python train.py --norm_eps=1e-05 --init="normal" --batch_tokens=[8192, 16384, 24576] --doc_mask=true
Each number is 500 + 40 x the weight over its row's rms, rounded and kept within 0 to 999. Layers, rows and columns count from 0. Numbers have three digits each. The size before them is the row's rms in percent of the matrix's.

# up: layer 7 MLP up, 1024x128, rms 0.209, rows 58-110, columns 0-127
# down: layer 7 MLP down (transposed), 1024x128, rms 0.153, rows 58-109, columns 0-127
up58 097:495458429494463564534502448495442488506482538451501558547557464473500535540483449448534513575514541509449442483490510535417444607501581450543507495471504546476559506470421528506482548532526476519569515572488452492528520497522520460504545428537494487460531475508562512467477543511549388470410552530467519471462480504529534479518492489516459474470553456516470479485439485551475533504555
down58 104:471539461539548527439496541523471490503498476556511467414550502545495462514487541494528512459473509466457517508557550457518447513560459551520470413422448493515467467491461551490413521487565543533509526560480526542486499440423463488527566535542492478536582472575471453526552445510439442505434493450530510512472535444460520510472493561501526584525488434502443504537459531512546491559498
up59 092:527548485563521468498480575430485476514531443571477540502578486495458479500483495566458445423589519505498563520504471526488465468459529522480433521483508473478503505542448459494481559504497461472490503538516550468592532523511424575524556569503482434539487411498457471459498534523455551499490576503543471520565481445470468506466413479479566512469522533535443488438515493528524480508440
down59 089:434477509536514596492527447530515577491557561464490513510464479513497526516523581439548495560432489473463434492468457483481525600498549479490535546503499469497534496510544464481591537552468548476434486507502439556512498437566488436497500536491455461426501464500499440487533476516453480536518526508412511519454529499590428449507469554494447536492479566513494551430458505497499509489498
up60 096:439463425511499493498497511509481471460534461487498561502531466531499476506561430411524508453458581582589530478454556467517549445491577505529463440527471539495439459523446442496533476554505535471564551512469473512490473475491533533519532524522550470457535471499496481484492553418561508471502476626514449497491463497503465453521446477496490602521526475576509542458459503516492533515465
down60 100:525516521501544485509529499528591479486569558484510463477495500474442514477492532506594484558496460404527494530444487518486581497541479544437462481470499511487542458554406464502465500533476516536475533451512590467516474431536474506530478433529459506491478544495525488450546409504542522476457467504486550534536469487537480462449474554549614557460486517464510512526546466398454513525497
up61 102:459455530533412548500483466463499501537510468574502571553489476511559576548554514499527467444463522426485405485583489529490550439458490526476470586442499537503524484482520543529398482502515568500530472511441501442491536505472503547495513471429514443497504542480467577587445502483438485470477510443457494542524489465502537485468515520468493537532436468509533500458502540575487533470543
down61 102:527516506506528530563429502520470531506506540471585452500533532546491487528490480496537459539495520468536470560473469491463537497467483545457471527511468475505551421508472503472517429584503510535577498500422510455505551501546568502509561474466414506407490509490483466494508515447496513460511551482424608497486466489485505389442519543562481454478485505531530496511492521467585395514551
up62 101:497472447480535424487485473528540543514556505501490527521479486476476487480524547487482560517549609561488548536459441552515474449539473513521504481460486482494468541514520439502385454517526537602511465482537501505520526493542553466467510513538454499542490468550449446464466532477490541448476426449495548460626439525490464540531445482592478489465487490486510477435525571505447498536532
down62 108:607520536540511471472504502506535495534524484492514538572572506478522543465457534529510500570510466501438447508480476504469427527461569558382527460542570456475458438572489532509456548483509477531506533482547532505544532479486446537524495403465528421509526534443460501540535426535457523496495526500477547475432563544495463552497402516491451510466500438504495482477470479537512538498494
up63 110:487471507506488500564499473509486525584476443533548512537503553477392493470427539493520498479459499549500532567501511480429559438508522475492550497489445475586513477528467502527481485443512446533498483428524550532495436435421464439454485556515486472525470445439461516503477570545536511512551516540457489595526538460537541446462542532497496531567550506461470487433525488558451544528533
down63 124:561471542494539457469491519500527493559526475515476569452491458500540453447460567497480545465508470441472456426581536501563470529448566532514506478505500542446580498499372480463519503532488569587476485442539455509494553474512505538493448516507589475432481509465512526523460466553475518438483498556512461495506457414546536544505488461468441510482499482534515558569487548471478485496539
up64 102:527532504500510430433512509500491507592524508490473454543540497428459450473497490485509493525514501469493473481438567493500486473499595463508454507480552457456469513517562551540501498446424495461523421505486464604540582448533453439505544519495541457505524394528587501518533522480465543434504496573497527478524536500520490488488501480495451455548495447535484579486506466581486577532525
down64 108:506501537506431486569458503484412486533559502601514513523566525496491478524477509469460530508513594510491463484523474517505429448497510547537500478547491500520506506509550485537512504543522466552573419521494496519446479521488515520518496347560519464558526477442475508534501457506422482595509488491505458448435460539413593490444520457527464481490535511488474425504525493527479514518486
up65 110:507505490521521483514516527494520522498585495518514496479525513571469474534467469492465533477496472537452553615529509466504522518511467441480510461487453466459395532449561502405436476487467549602427509497519524578468472549473454499512492508497520493570519560476475453511467480548505510501534494428520495446554497502538475504547453487527496516423610454509424467581459493504533482444536
down65 105:459528484491472477442632490463509504473471512456511508451448506542557548532468486454507479485500455485405545530444413515432523623499491503547532468524482466556499452494429501485513507538471547538535519482488514502526556495496526366460515474477477530509482555548505494558510465514496468481538444490500498525431532498513476449486494468537561500529436513555564524461490565534534510530562
up66 095:531484419534576533535482434511521541490408429484579529468491442398466458558507420503491472532498519459574514483445513512608531455486481484502510450515515529474516558508462515453487641501471473504509555476524511508522498507585552490538539491460452473484526442493559489510531512542511499401486452479499540472445505493476454550506503508546545469496452516522511498515479494491468512548509
down66 078:428616507442462487541512552578523422466492534504486451539506502463557450452508500462507540522499532535463504515552535502448470525492498557511466518532457481564489439465508539511498483559551554437498464456542510452472501451433523462477441500534514523485461435504529552480556456466546505510487539494432490504527435550582435483542513481501541469510462508447528455513576529534515530510391
up67 098:473474494606505536509493493509522506444490454542477526451496528450536514481501482573428469493562431489508543504484610471531544499538461481525416512529486491551412506533483494446540506441472551449493429493537551523575513529486485468548580470549511493467454433519477490504599530459492550536504440506458495477482501455544526456480488528541506543410434514564506423483494500497488542501489
down67 095:538493525493578554451589504509498476569501531506524536468546493490516521559505538470517557440542439489445476537486481497438497448472492492443559531515462518383478487482514540501546490549547468412536466466479494536543506464543550504575473498518456576554455459427479524414461468490572502486441520508438476515456458483489512438532504559511503541552513459545500561432522477483465492476472
up68 105:494423571494491521562516502465535530489488585517477486628492448427505563515448440465479514467478491566509580472470570501521469420473502518490441565528536463451500508525519516493450521482457489431568499500508496529486501554497483507526460499416501534440548589494499445475468474489542494514463562494518456527512516521442481549465492540441520441531519551519470416473565466514541486528491
down68 111:497486453506471576503624575529528504452603525448486543505483457532559537541464483491548504503527491475482472515510471535478506453549461453472476428507516501529498506569510474541467473521480460464479558538502474461487549515539478481480489517622561472521491549504527453467441430506449458462577536469520477507479531535474458573587508445486483435541461510476458426460446507503476506461496
up69 095:506533461406458485521525557522545496525538488493535502539492430481508508493549568479461480562596563583453552510533496458484448490492520522457481505506509445531476461451552490581529548490408449456552515540485426532443500489630491454507518554530514491433561531456487482496452567486482463487523504501461450496531488548495487494506490535511413541469492566485527488505492478490441452512458
down69 095:505432515542507508497509436473462527469470448559470426498524525535505536476417475528428498512519484494546468441461490518472511556451485469515552484521516550496488597550507461558500516498576526539458563475505478469547458529449395513530522532527488542469527490551458431506532393548561530465503435473540504507423469458562543521438502507538529526526482471464514460549514481477526494592471
up70 104:504481418519533480536485487625482524464495473497551526541508474485545519445464457445506541477578517499495478527531530501396453504483474517518473433475503489530517500489487573542477489561497463454545532501505519615471499455517565515481468508444545416589470543574471476482499536424480552427515452493484567508523497556472488478515543468489486557455520497535445462457497436472485548509536
down70 111:477552540421500409517529485533486514457556438444558426465522433488496464473400490536528541492538459438532496468535493507530573501434466548513475455531471486526543509491540502542526483516493484495518466539507494579528515511541540567500403488505454518469431467536445547497504482490496540498494505555497477516488513508451512525457532439471411489578544499542523423538541451539504489530597
up71 105:584512520448500451462475552529525483456445591531566487510556492481425563515538462502516519476534487524494493440441498441466519437556316498505555457478500519473479560516522479532540568534484453436473429476457528510540536534513500493458447489465414511491536504516491502514527505428463531539509531524523511503518507545558472499540449474545480467488581513505481481458517503496524515476527
down71 105:483541403475505482496461501595589455571500493523511520413519472543507446527465534479478422493514560468448491516524508563536496465483488537514492467436501582525481438530477539487503450541428565487511559529546479473542526552439534539541498490486436463514475502510520541491522483531463500521592430475510446426457511553469458516511403459507502542567501532465538480530499500487518523444530
up72 105:455482582485423526487538510549545452510482519558523585479401521538483480542494564522494510554491500536527483548507516484469474519394545479527489404501455501545536551564462544501529494490488485543538479440496468513470547485538464464505516512447474589529518475528506458508568456518529392498485453462480479523466523515476454468503503418483560480554529483453488526416516431513489555533458
down72 090:505512533531523467541469468430529567491532453522459446524488432474545524494542509486507480465428518432430570447493548524484548557570573489500526544447593471500499451491543520453420513481497547439526503503450417490502496516511576540547481447433506476505517500471481537478518565434476571520549564515470526484520498472533538494523511490445487423442485486493484493581485583491516502453492
up73 101:559505531488483508468502533454524408503496529534519553460506469487479565408507586481521553534472471458473471516430561487534522462462587504526553512462520433472409515453504497535455495544514519419510515451422502528470519518470469584471554450530536512573492455523520524501508498470426485468476569502518510519522545507483535517526491438539536462410550530515444556481414548486506513501492
down73 101:545579468500469548503553535500561468559452523485492454505519546460528494475502559453492467523547520522519557550471497531515527438466422664501528521580503505468531484501503463465456507441545481496485498456523496460529479562414509526478512526466537508447471454568452399532434442558524477484497484551463532453487538487490463419486529486504471508455538462577481515511493480497451513503495
up74 110:543435502512429460497525450514453491581499568466545514499533494485591538463501475557517475502518476490464416503516559487493429560458480492481582543517451541525519534539470449479415547494484441495509517441523490562457486545445505441496483601442476446461519443474494566480481520489556511526479489499447527474548544533489506481488568460450435518467558553540476557472485543539523468539512
down74 129:532498511495498552481489496435448486519441499532532480492472486478489480496524486456462482465603523405473518465536543535473458400558396474494600555444482583603559467497483492486542523450500496476513444482521478473508468507595504481497526556499522458499460524526546484491516408556547486504492492533453500472510533498511529437525593476531487493478483562514484527560511521482523441454531
up75 103:531500544529464469443529514557510562467513507471450446514516494508461596472381543491428462522534514516476489557508489459501504463529439452440535477472575528491527502492477516509529562483516491545511523455508540451445469471466470528453528455478535502502539495402454537532487579479539533544515500559475512509467567535510472542546556499438493439551436550463429516492433500446579538491537
down75 096:474498498471443519505445472508503466491467497515488585467531531444485487471541489471397415575479453493536470461491519513462457507529436582524538542447514539432468524542577465436547457500548528448458494474522466514520499536583543514592499462517473470518558465541561464528511436564490421494488463425486483523451548458481503492511534529550540548569505436505525526515529542537478502492527
up76 088:488531502517563489580500526514466465513490443469472522523553537559507440491472553494448508486448520468497541500475426485476520464499539490466511517453541348496548492540573551539528538557542502468480544528422540432466435483457499473475538472463528512497520511408475517505499495432593491511481534438486559492458536523452573541567516553521543451465512511451442490493513539501509555486501
down76 084:571501538509507513458493422520544468466582495512497506531507510446424529470489521467468506558513556502467489487479559512491544553440483587463466558543574517509508503521455481494483516492567460480474502470517455540505490506577549469602493474480487436483420467555526427564542522438510493493524475526473456530559519492501423511441511478491446468491558460496515456534433466569424452552537
up77 104:544509537538574475516445489450544553529519406460513441522503484488551518479428525543487524524529495441546576527564526532512457518497574572540588486488486493523503491495482484509494528489419472523553512483468475463436450576505543552520525500523478455480454445442494484540582548457461590532438500473480486481496510458511458417456515461483419513483448513493516511497531439541488476463566
down77 106:483567382457508548442563460495451504493540582492562532520489467477416484519557480509493490532505448495484519579475513554485547495532450535482421500561533514539489553512520555514467470564535499440550558494483498467518482508478503480529494561518447593522471498524424546478466424470531479464469453519442527503422496494539514494530490556495516515466491472500535498537490431523438406537470
up78 101:488520550439476487521477538463445444471493489516539545483480524517458529459410562493426446505608520521481486503508548482517459558501485502455511476534487498509474610440461505479546470463469527563531466535511567511488477522494509464461473559517574420510497502560451509544506515479496531494526491523491488462550495510479496571536453536524479479437577462484461627484405506455494554446492
down78 094:520509519533488426432516438460508515510480529517393530415551519529479485540546504486417518441518480410517491489480416546547466534394464445511568523506486484494587550441460541513471528481516545498562479526572524494541500440516515537419504553495489546470506518507526534456510437463487478464525495542479469516501554508555477534525528520483497508582491489519521457527496560529452422472523
up79 102:507466568487487545493421442506490510479502527527457542487516567506487468551491504529431507480562543470545490511535572473431477549470551484502493506423500542563470495494459440574553508537432482471486436451485511464527474494491508454511548445580494538531571507526493464505548493469460488526518428496474560483519528521530403501520463454489449531507573565520398481572445564506516513448476
down79 102:460518484530509493487539537446538512522534521433472424463555501535505507503491521431469518575437485511434516509434511509460505544533439562414472514533506448462547504581504523416475492490560456512500516515531514516473619530477498488547462605504460544466495466443511519470515512492522497392454556554549462485538508491514501571456541522505545477428443504502513502501512464547443492536461
up80 103:514508495467462533539474464506524459544442587518502538525494485445420568433461533493489559469450473525499503536390472497464508536547509540440454518406454470541451457526459507516469518531527560465519499526485484541515522479494477522525555447480540519542467506470506457462432554473534424549481590471461531470481542499557519477498521529471582550489499466495626524512499513456497559466465
down80 108:489404467464462500536520532452456453620500561581510558443461461489404581487473546513483509405487531529511523520510435544463477525510501509503477444486501413514545450523521522470486557453502515537438541510516520481473505545451484524464526466509509522515523486573459520523480459527557440532450475495455496515475475576457511439459559594541492526457497487562547535516533502490511498517488
up81 100:496388528509496555464487513519481495499527493492506548552545521487443430488460461485526535506437448490531416534458526539513514505528518482452474473491398470595563556553523483515552510533466469564490500493439503426469507497439515504407511478485479505539536446559455534480552473500543439491458533414482542467464575533580500497521532459460457543549539466519524483459537546491464545501508
down81 099:511549491424536513524466447482489531525541490438500585575504484475510514568468549537445452449518443462504536564494491464502473521483536536500450464462519541489485429470484461565459600527482570466503510477468509446505501637500568504543457558503481502512501455473488554511458465462444572501511459478519483559548474513522504488508471552498527531557486433519518518488419489512415441507473
up82 095:517566550493517529497560556517496557496523528480472516545545520555497453500448480503459449499428504500507570479495504526472542577498495523540530474472508467560467498521497489528529523551572430499455378470539558553475481487475585462415452500519484522507521486481502453444487544446461471579521486448553432488484480590449456488511470460494398517506457498555502533534481514434471471551520
down82 079:473437528509488504508492460488505448529513464555482497500419532438469453501552583487390529477502516540501505438475510471473474510516508522469451589534514534508550502494495474438524488451433611530504570505541423446516512537485458484497568486492523452524521526527481530482511468524522479477433524549485546506546459448528512477407499556511555523544467459483547451511572566569540467433527
up83 100:500514425478444472524469507497585516595471531512561470473459471504478520495504482515449467477581473525581482468507520524488415500470524531519508510463523506577478489449471470490426494464508477462542509413537490502474493498464515473477559436545535533532550580519487573451555544482485426427556474516493488522548501557449488548518454481495546612502516498535492465471404504534446523525517
down83 096:511440505457580532529482497517413456423510480524421452526527450524517462436513503530469528522515434481467470481449486486454602507529534530499482514513564485502558495492462473468549484551595576476507595543470473487538490494518478459546481479493484549452525474493492452497416500573489474544528486532480535422485634487491522481451549570524511491536489492523483426529519521484500467498522
up84 094:566483517505437512568528454478550476483587497500490478496418480485461457545562523547496486538514537504562447540520574484478429497490442446496537450499509427488422519502507510439469507538511559559522517453473498546435477547554481472489537466484585497489508437490410495477532496518512542525472411502512515564529610458494495557496497470484470499465442491551562443481496468482538484554496
down84 089:481569467502600532463439501533526579481469528498476507543526485557511516516471508483462424489534495515479523489571407527544526473453480553511507488536422455506516466564453447577511456534579504504479523549441491547482571473467464535511499480437439584533506479531523535465451491527455525449460500500506511486515500511466496471425466481465560485571479456396474512494518550522555536456543
up85 091:508482581550521488491502581421550560506464516438458519542523457454531542497472482502434468493485506469472512483460497468463511526463471514518472469511518551513414493517502493567457542575497444508546551367522527499448477505594495553519601545514504454511516550514456489499472510474464501492489396502518474472563464543506534459442494487466470541533518472540504548477500536448515465527593
down85 073:526504446432494545503515441550484427484541540533523436513492492459456488507532524484430467464486525527527472491563537542523460461615468509475532499561533440498590540429528443497501519474457549531469525529541439509529520546448458479498490477452469496449458483472503474451536475497492459532545508437484484577473543502555500534526465618493489511490465511461492528599499466557541545480420
up86 099:582416482519543503492521504470541531436511492495547483526513510539461486510443477530496541491473455543512583518478455501508620480470456513469417507485522519492448555447494563505482566449549435452519508507493454477454466484467483476533529475573490544513458576489466500437465514526481502511539525414523466482540517461540465492514443594429446564455521485460568552517468508525525548553465
down86 104:459453495518451554444508436503517558444470492430515484538549488531532523473481454479444471457504474553523575524520550446463582541403496524556471507533537530482489457447509463483528538483545483475493534449535524505500570517530526509434545522521527480466480457471478472466421397549513539589489522492499468417574556507474511487395492526527504546478500550513544486494477535496490491579514
up87 099:447510496580507473590475501480503508505477469446466493518536545516567545505456505587516485512492484489504435503510529582569517541485507509454523576475525415450473454491522593492540486514510492517485578508420485523469534542497488445509532548487489427495473500483552533464444522518520477496510480529458518539504524520526461503482500473478472529511518426577496491475395440394439543432573
down87 102:535543467438499510413534485452536488502486509567521493458480436480418545500499531462507563526505485528432486448512560505435508483470539444508511479475461575497552517541509456460429501502490534533449467491558532533526522505542474501453463439503517494474497551511465404488527509441538511500483534519546526423486553492430515580412444515512490592565461573549506525483550507562533473464528
up88 098:468442478462529526569480460531468443582472489498520509440551533601473501464499536561479479535500562471478548473494468478468395462452506458495528590505558427496492487442468481488513516476504483539583532527576477522519453402545536560436528519547440532431560474432487591462507472554528500512515507543528520516526484520495496481515431511478462507497484516539486496488542456518498479549461
down88 090:500520489504476467435478556519475504472570445539487518503402439429514525543489463540453498531537475511499502536503428490459509562562490538536521485524488511540507601508458525535531505480443508486456486470476510486605547570478435461562497502492542464426594510481501534530506451469476518489503516506470469568476493491485517499420564498522517523507517558454488547492422451549473492385555
up89 098:541483486540415524484496541538500488501539484500509515517510533566453525488460401487498507490510513495531540511568399481542544529546480501535469496426535509557512495450525458428510509452464491507417480491511510529527496571490478519440495523440541532542533501543412473539471501531478490518411517538483503569481526531429476563438529463587542536443480445502536486393486492429522468487552
down89 104:520528451420429431522504475529491560457545532474464454457489468515553533510548542479485474438529485502515443542407510561553509489527512467513532593559495478478522510466443492475484508522558512504532486477468481441619521530504478553431491494535551469483461559576418509559508410541473440456504495495491520512494539491454535521496497501482465571516468466481477473551526561548430538477514
up90 108:483515505490537559453513561553531518487452550492494475565499486506512420491462501530496491540473530474492469488536500498436484481499448505511443544457526668534466413497498537527417474454514490544524526521554452471543458503499569491543523463494479414595529515473482489515494545414474514499567484541434563476512496484482500518519417455519481507478522485454490546543480470546526564447462
down90 115:509452419493536531599455493510517540496464510506490488529471510440504488488515473514481479545552565548515587515425494430463507558541503486542487470592516493550491454459489421489456475503479521512537556467493564455425568511463506408580481495472445471541480507439492472536500466524553490529541529508530527481549530473513499439492481512530498461424540472442494534561524544464405517562504
up91 096:498476578493509523506463573523563518529501459490548503500460501422492554489510496499463535564499558539534408489524446461515497487564431486536555583469432541521530503547492453517447497448488440452524520487430529453572495497440496450468555506505471482504500563618457417477525445507561551483510445559524492511552466491538443508507504500534480490460492512410502505526500516560475473475481
down91 093:541510498449542515402476507489438479483464446498520531505486505512536432485549503454451463483494481479521477461518535507448548501479553458495516516477497459503459549506497540429559526517610511477472554507495461513485504417504479504533493493566536527480511452491521586539526550521550491553519524450555511470466512590454522465486451578471460587538520497447398442586420489487542470530505
up92 094:514444450499509465550465504509526510533531510509447512491456402509479479550520483516471539454471433513522544499524543557511490487492358532457481508449511532529407573523481480510495520570526495492455511471448441439385493524487511475490586522487549563519493456474480510510504548559498523555509486554476516531539555466436510511561461522593524508446492487543540494499483424463501536547468
down92 081:467491451535551531489513508489531531506480513503504442564488460450502568438505494455546510533442485542426479502506535474512520574538493508492540531506400487504549492473507444540531452434525583547424529489542447552535548449445466538503494403464508521531529503454520546477531400520450507507536501539605539514514428539472451496508560506489468449493492555526529465496532466495512509421441
up93 112:530506456508487537492515547490517530524518446504462501524592483462485557460505530517583493544525468503465477490631555467489492533528475505497508503470554429485447477474481508531505501546522540455527533455485479444456494542503504506499528518469580492567477411535559421506484459461503490480553609468444466516488484464440458484497475387489488534524499577514426460515531454528543544470436
down93 117:508540449539558446491546503486573527509505386541467564462497516480493478496494495488588406541445488501423547466502454506415510513470511603503493509528549463479414501553495527522502564510534506471499576437556480547493436467518473476499444523498491490505460471477532494489520464524493527453546567574497544510511517503460505444497469485538428555390533526540498523449499487508492517465510
up94 105:473516440472517563473505535467542562515456445542497515506504582448517481495471540535392455474438463498501522485536486478495465430584507550472520547463512497554410478588494484486556470471487527533548534474549549572508511494518429434514496598453496475559533472522482516513478537512509424478468525534513496468512470455420518562531452497495490526530493506511455474397466469509564491535481
down94 088:495440565476493515487536462486444444502562559411495473470573453509448484549523466491403508466544491455588475530491490501536559558518467513473519515476528486415542539451551556476551541472475482484512515456553503479504430487441500506520513550506466572467494580439485453452495475399564432518489523509460432506505515526507481491512556497561437555534511514496547500515509521460512523564506
up95 095:462472552572492497576501456489449502509544568484461452450511458507502501526482502489489503482444377498403484439403503409540506506453499440503528527482513507433465482568454519495487534570461542540499468558425465517544496531514452534509518436491479514494545548481562577523510502511509481499568507531516444495434599493486516502540468491477540501550503454528537527459559527529496530523530
down95 091:499511502468572501542523502502525479536489487553427514457522414459475496470475513492501522526473506502553469451566472476539499524472515565488510462531519572508539526557531570491404494478442596574562486481528495447532461442420525506527486450542537499469490505478478486561516495456532544451443551479396514479512481437451447505496463559503480564538487491548454554605483461518498464482460
up96 102:494523512500475447527518481473516499459542446509507519536524477469509491502518496442562563570417513520521660529466494490474536429506461505506440559476535512472422495484408546462517519522505562481492462508556533504456562497527490522538478468524472480534535523524506433475490458510570426529503472501500474492470592537505447578482481529501544512420536398443511458489457550499489484483468
down96 103:469460511503459516499470555506500532538497472552518517400382494448518441466574476537503497464435549478554532511505509466461556496462450536491496570460430470564537501440458477436535460492490503557485446553490472472507488501485478477519478422540453497557446518561504545523533511476568519558489434510449565521519573521491475504530492521564525460422513515485476512522555554438561518483538
up97 102:546554502475518470583469514480547570511464461507510521496470532461505503515491532552408405569462480498500438486489486484450455527561526532504500499488503506552423529482467545461499515473557507514527454567506486513502505544454446469584509527570451440506551493519533441556479538430513497542531535433513494528380480569503501529427488452513476469485489539434555514418519510518535521460533
down97 085:546455503508451534499523499473509436459496508476461523499548466490486474508528539416401564429412475527563597504455577527428588499522487506478524488509437476477545482500548500411502497511463464534468439527482541531559489536487510545527489447460486491469545459492501508495510451521516553458462423544526463548490527476455489446540519500549519481540522521586517474541609501523472518493542
up98 105:503496526513516422454504466446573526444514491529541522512481461576502482558449529546505451498526498538488593515503498471490505432554481502509488536490563488473433565480470464503556540451444517506565494556538446582525560464486426518464423471521464461547527580492517514498428489489536504452497492531419543499510534478466545522473512409509531496541495523460530450439470516422460572490472
down98 117:511524492490593467542479568449529546446547407484473506490500480516538477468602446460520503487503552543493420519481484492525487498415570436504476417553479553548516551483526492485517505506516527520527521446519422475542431523508530486494482500490490515532440488427450490498573510434555490496554541505445481492500484459520573496434481531578467543471482454503537555515493562533447533517441
up99 109:466431506456538510493512509547433530466495552573491484509483551492528586557521473550559546539525538531461503640413537469486479528512545413466541555472461437496523460574448491509538436525533472481450449501524505518484452561498510548576522513462524508533478532441469483526493497485415466537504490470548472525497519442447515491423471481537466552484454553479499481469472498492529472489464
down99 115:551445490476459431435438447449462505588439474587490513501505526502493483496439503446383543422469544534546528575502505482498494553419538520472485507533510523559582525499478513510580474485547522506491487482478562495509488490491499505503499497489501544431516394493492450448512424568493478492469460545525507568475545521531490488473544574520527487491552531519564475483553499495444493476499
up100 098:480584552540555464493469503512486571494519476470459533432534474523476457447496497441473494553515504547492483564482527475506459503472474484473539495501524498488482444568444459544478571452509550587562481496514482483479436489453509511498545474473517437611532471492553552495515558467495531384511535523576534480511559538490543487479480475471424473506577452519468434486512440483524580466513
down100 092:553490467504453572523479467470500487498470567562530451493450548477531469519531486550469464457562551459540465440477443477422451589491516504519458505531558468556517523519550497535504461484495458392444518464466537487546515541500439503522479521479479446432465588460513508495431438507539463543599554587435557518515481474515538522487505539552504497502504533446486528498482491462497460544481
up101 098:530520490506429474490513579444605526532480422507530518491426498505503514586530512451527483484502533434487426597531519509501514519471438508469541546531477500441414480504459468501509508485481500507489449435450489445495461519531521515509523551596585489530503547527498484535518517500470544531486526473460505554526540529450462552524515484494485495564393454445434503504454523439516457568477
down101 097:507528617492538586475434485453478546550507498476503485451473487456550496515506503491503508480385574491461480464565502524473550502514411517446472521542487455543512537541541481470500565514505518519560463507551491474525457529456482528452503421504524486464546480492470521480529552514489528516458565617524421544441516503569511481481478508484474402504452534463499453496498560443508532467502
up102 101:500508489497467453548507450492490468516460469500454496558517513450524495436516515491557577540414548482399505518516570525508477495487535514482540490525507492460459527574456518492502531443514543606532536485573485527371458499531510577452489465503501517511514537479523525495489517519461575453380499414447452501523548504448478455539484546496466484490566538535469525480471542483553479485495
down102 098:524487495484542454454582427524561496473499424486496502458537509479516518471507531542545566493504470466486580506510553505482583472499436463569526486464502478525461507483488585528469473425564588545448530481501483538430472490529473515548519514509471568470452522473432551480506554518481478511481457510513493485453533529466534433493496596422502496461496548411477525500494534513442455588458
up103 102:449544518489496491597534518459454540498523473465573488482513470498512618492500484497485489511471484456538493486575547536505489587488529496474503527491492412439558471546502489488445429479532537516480554436473567523504533492469482482536584482405589513491483512454457460477481478399466449507473578517508492519534448556481449535510533506475483483559459517487509441510497453553559549517464
down103 088:476443468449420514454501502483520514499487476476410547552486567542483477488486489538394492498521541575480500480409474516507513470448469523484529499460603535583466540459487561518544518521552446542568455526515485473445477504504464453490471477562468580568483477496563449548442515562544553450532464481527498448467516490469514532512502487503511459485528512476546545499544495550488487408536
up104 093:503442550459521504491515493495436574466450466505510560491490545543517540495470463502523538466577472527535486501425562477470492521536534520526574582459496419477509447560541509614457489473450499501525571431570438484546489465468486520446500457551513460419466433481474481481516579482508502483501523480490482503540505545540499570522437504538527483489499561498464513473489416454433480514548
down104 084:464525504456519504468546481466577473550504534596479452543448487483522465530459480497420456522501542469495501463568503495673471530564511489581553505540522510551457485479568450481508457452556543501490553490536457523518469430456469457492496485446508554424484531531497479504508506510486505521462475487515513531541579488510499506422475465412535467497487557444497466539477517464499500528458
up105 093:531481473512463449504470514453536529447476542533476486570468523445477472501454487566502468507439559483444485525509432523493506508488496501476497534533603458506485477455458535516535466527446441471458513538440473463532523508557404492501531560546534586504533475557566540562566513523458465478498504508545493487474477531430555492441457505501522425559508511510486533483454501460480573635495
down105 076:477503548505521509470524467561497414516517520516550445556521502451548489429471489543505554483509520546502461524497529482463497531490561514553503470482402495488531492498563499470535458515580590480446520498576467592480538488440472587519511453445509470441466493514511464418470560501501446513437477457520494572539481464515431498554528491431489573548426466512548482472483517514471498444505
up106 088:559473525474478491517553526510513511506560479511576590505466484479554478522516471461485542513434496493491484513460486524483494434458414495539418479553470452503478470423517551517475509553451477521452481550433577462495486488491563520491476451516522531426457512520517595538441476501515480451551470530476445518473518443529571402545506518520576452481517538484481560514464481560481556563549
down106 088:507527466484483475480571487499472413531457515528432483515470497543469532478503477487478481522519535538490489553449548499559461484510535515495583557472604543429549499519484497456500486526564504473515468572581438542514559472472509448484448607478514499581522509454485400528517526556411469447470506510496491494495547525522478533442427530516484535463430455528510502511531505497441509445455
up107 105:469538476522437479466552468533429493498457427518508536489563499513599523536523521477537499539576551571534486446529492430444480548470521504527502512495499469425446506473435529444518469521509503529552469514522450534498569500442552525519449523484458432506476508525453462553541533488486489406515525508507492502483473524473445502555532459400506562477592452476422510495542482511511569496561
down107 111:474499493524499409508549532448523488497482505436546409448435446465502556509488546503391490466552482492490542450491482514545477507493492548479509487508497476541624530515505487570468500436458552517536528498579464495480586526532518505509523504465487533439496495528503517467433424476448535555488540459527532555459563513528560477474547532501486524472494492458460485539575460506455448460585
up108 106:496511553518479382496469515457483514506415470557477523517463505513568443526480442522495512524487473473478510494588592568475500565479460450480477498508513500444465484521497517543474506535511456466502506494547514515451479503489547576540460531538456471554464478472517492557488467485469501442509569446526508474515522418548428471572508541544480509483596471537497391519499441545566559523524
down108 112:494557480468493444478498499477520418496507488493557522507487514546397587561490488469505511499488525485525494459502548488457437598545504524536535496481518547550392506502498558488419433518435472527515560504471490479454516508523526498547431468437422468568398515507429531553489513547476469540470545462496509536540515488548472422559481485505534481488528490523485464500501512491561580486527
up109 096:512477544493477548563452487494496478417554575548487499527415541491538458535456522498498423578459528518413471473559436525467528483427473448486505512516540424513530478437485525443492486583573445495437453498482527494471534550462559521506491583526512497505539545515436455520580475469472529554494454477501490509534538535484507446528509497478473544478485527488450579528460554473535458514476
down109 080:477519521510478511494455510531481504496440559531561467502549517437509469478513474496570575492504496470519500499458515500584469506531431531559544496481410551485468476535557463602481523511481549451510470591463451414526502458499435569507490427506487511437500467484527511477432453469535451530580509513526498508477434472566541547468516547461489498601516492511542444445502487490459564510516
up110 102:503464539501426541615431456452448534500489513506518455555551499490478512445471527549505425485504473494538541479452498505489527470568502462474543566548540455509466560546500560511487482516484474494485488506507580522486471485472416527499505542419481517447470510447631482510481497466514465498532532610454471491499498516476483411485456528447544473516504508459507467595536515556495469532514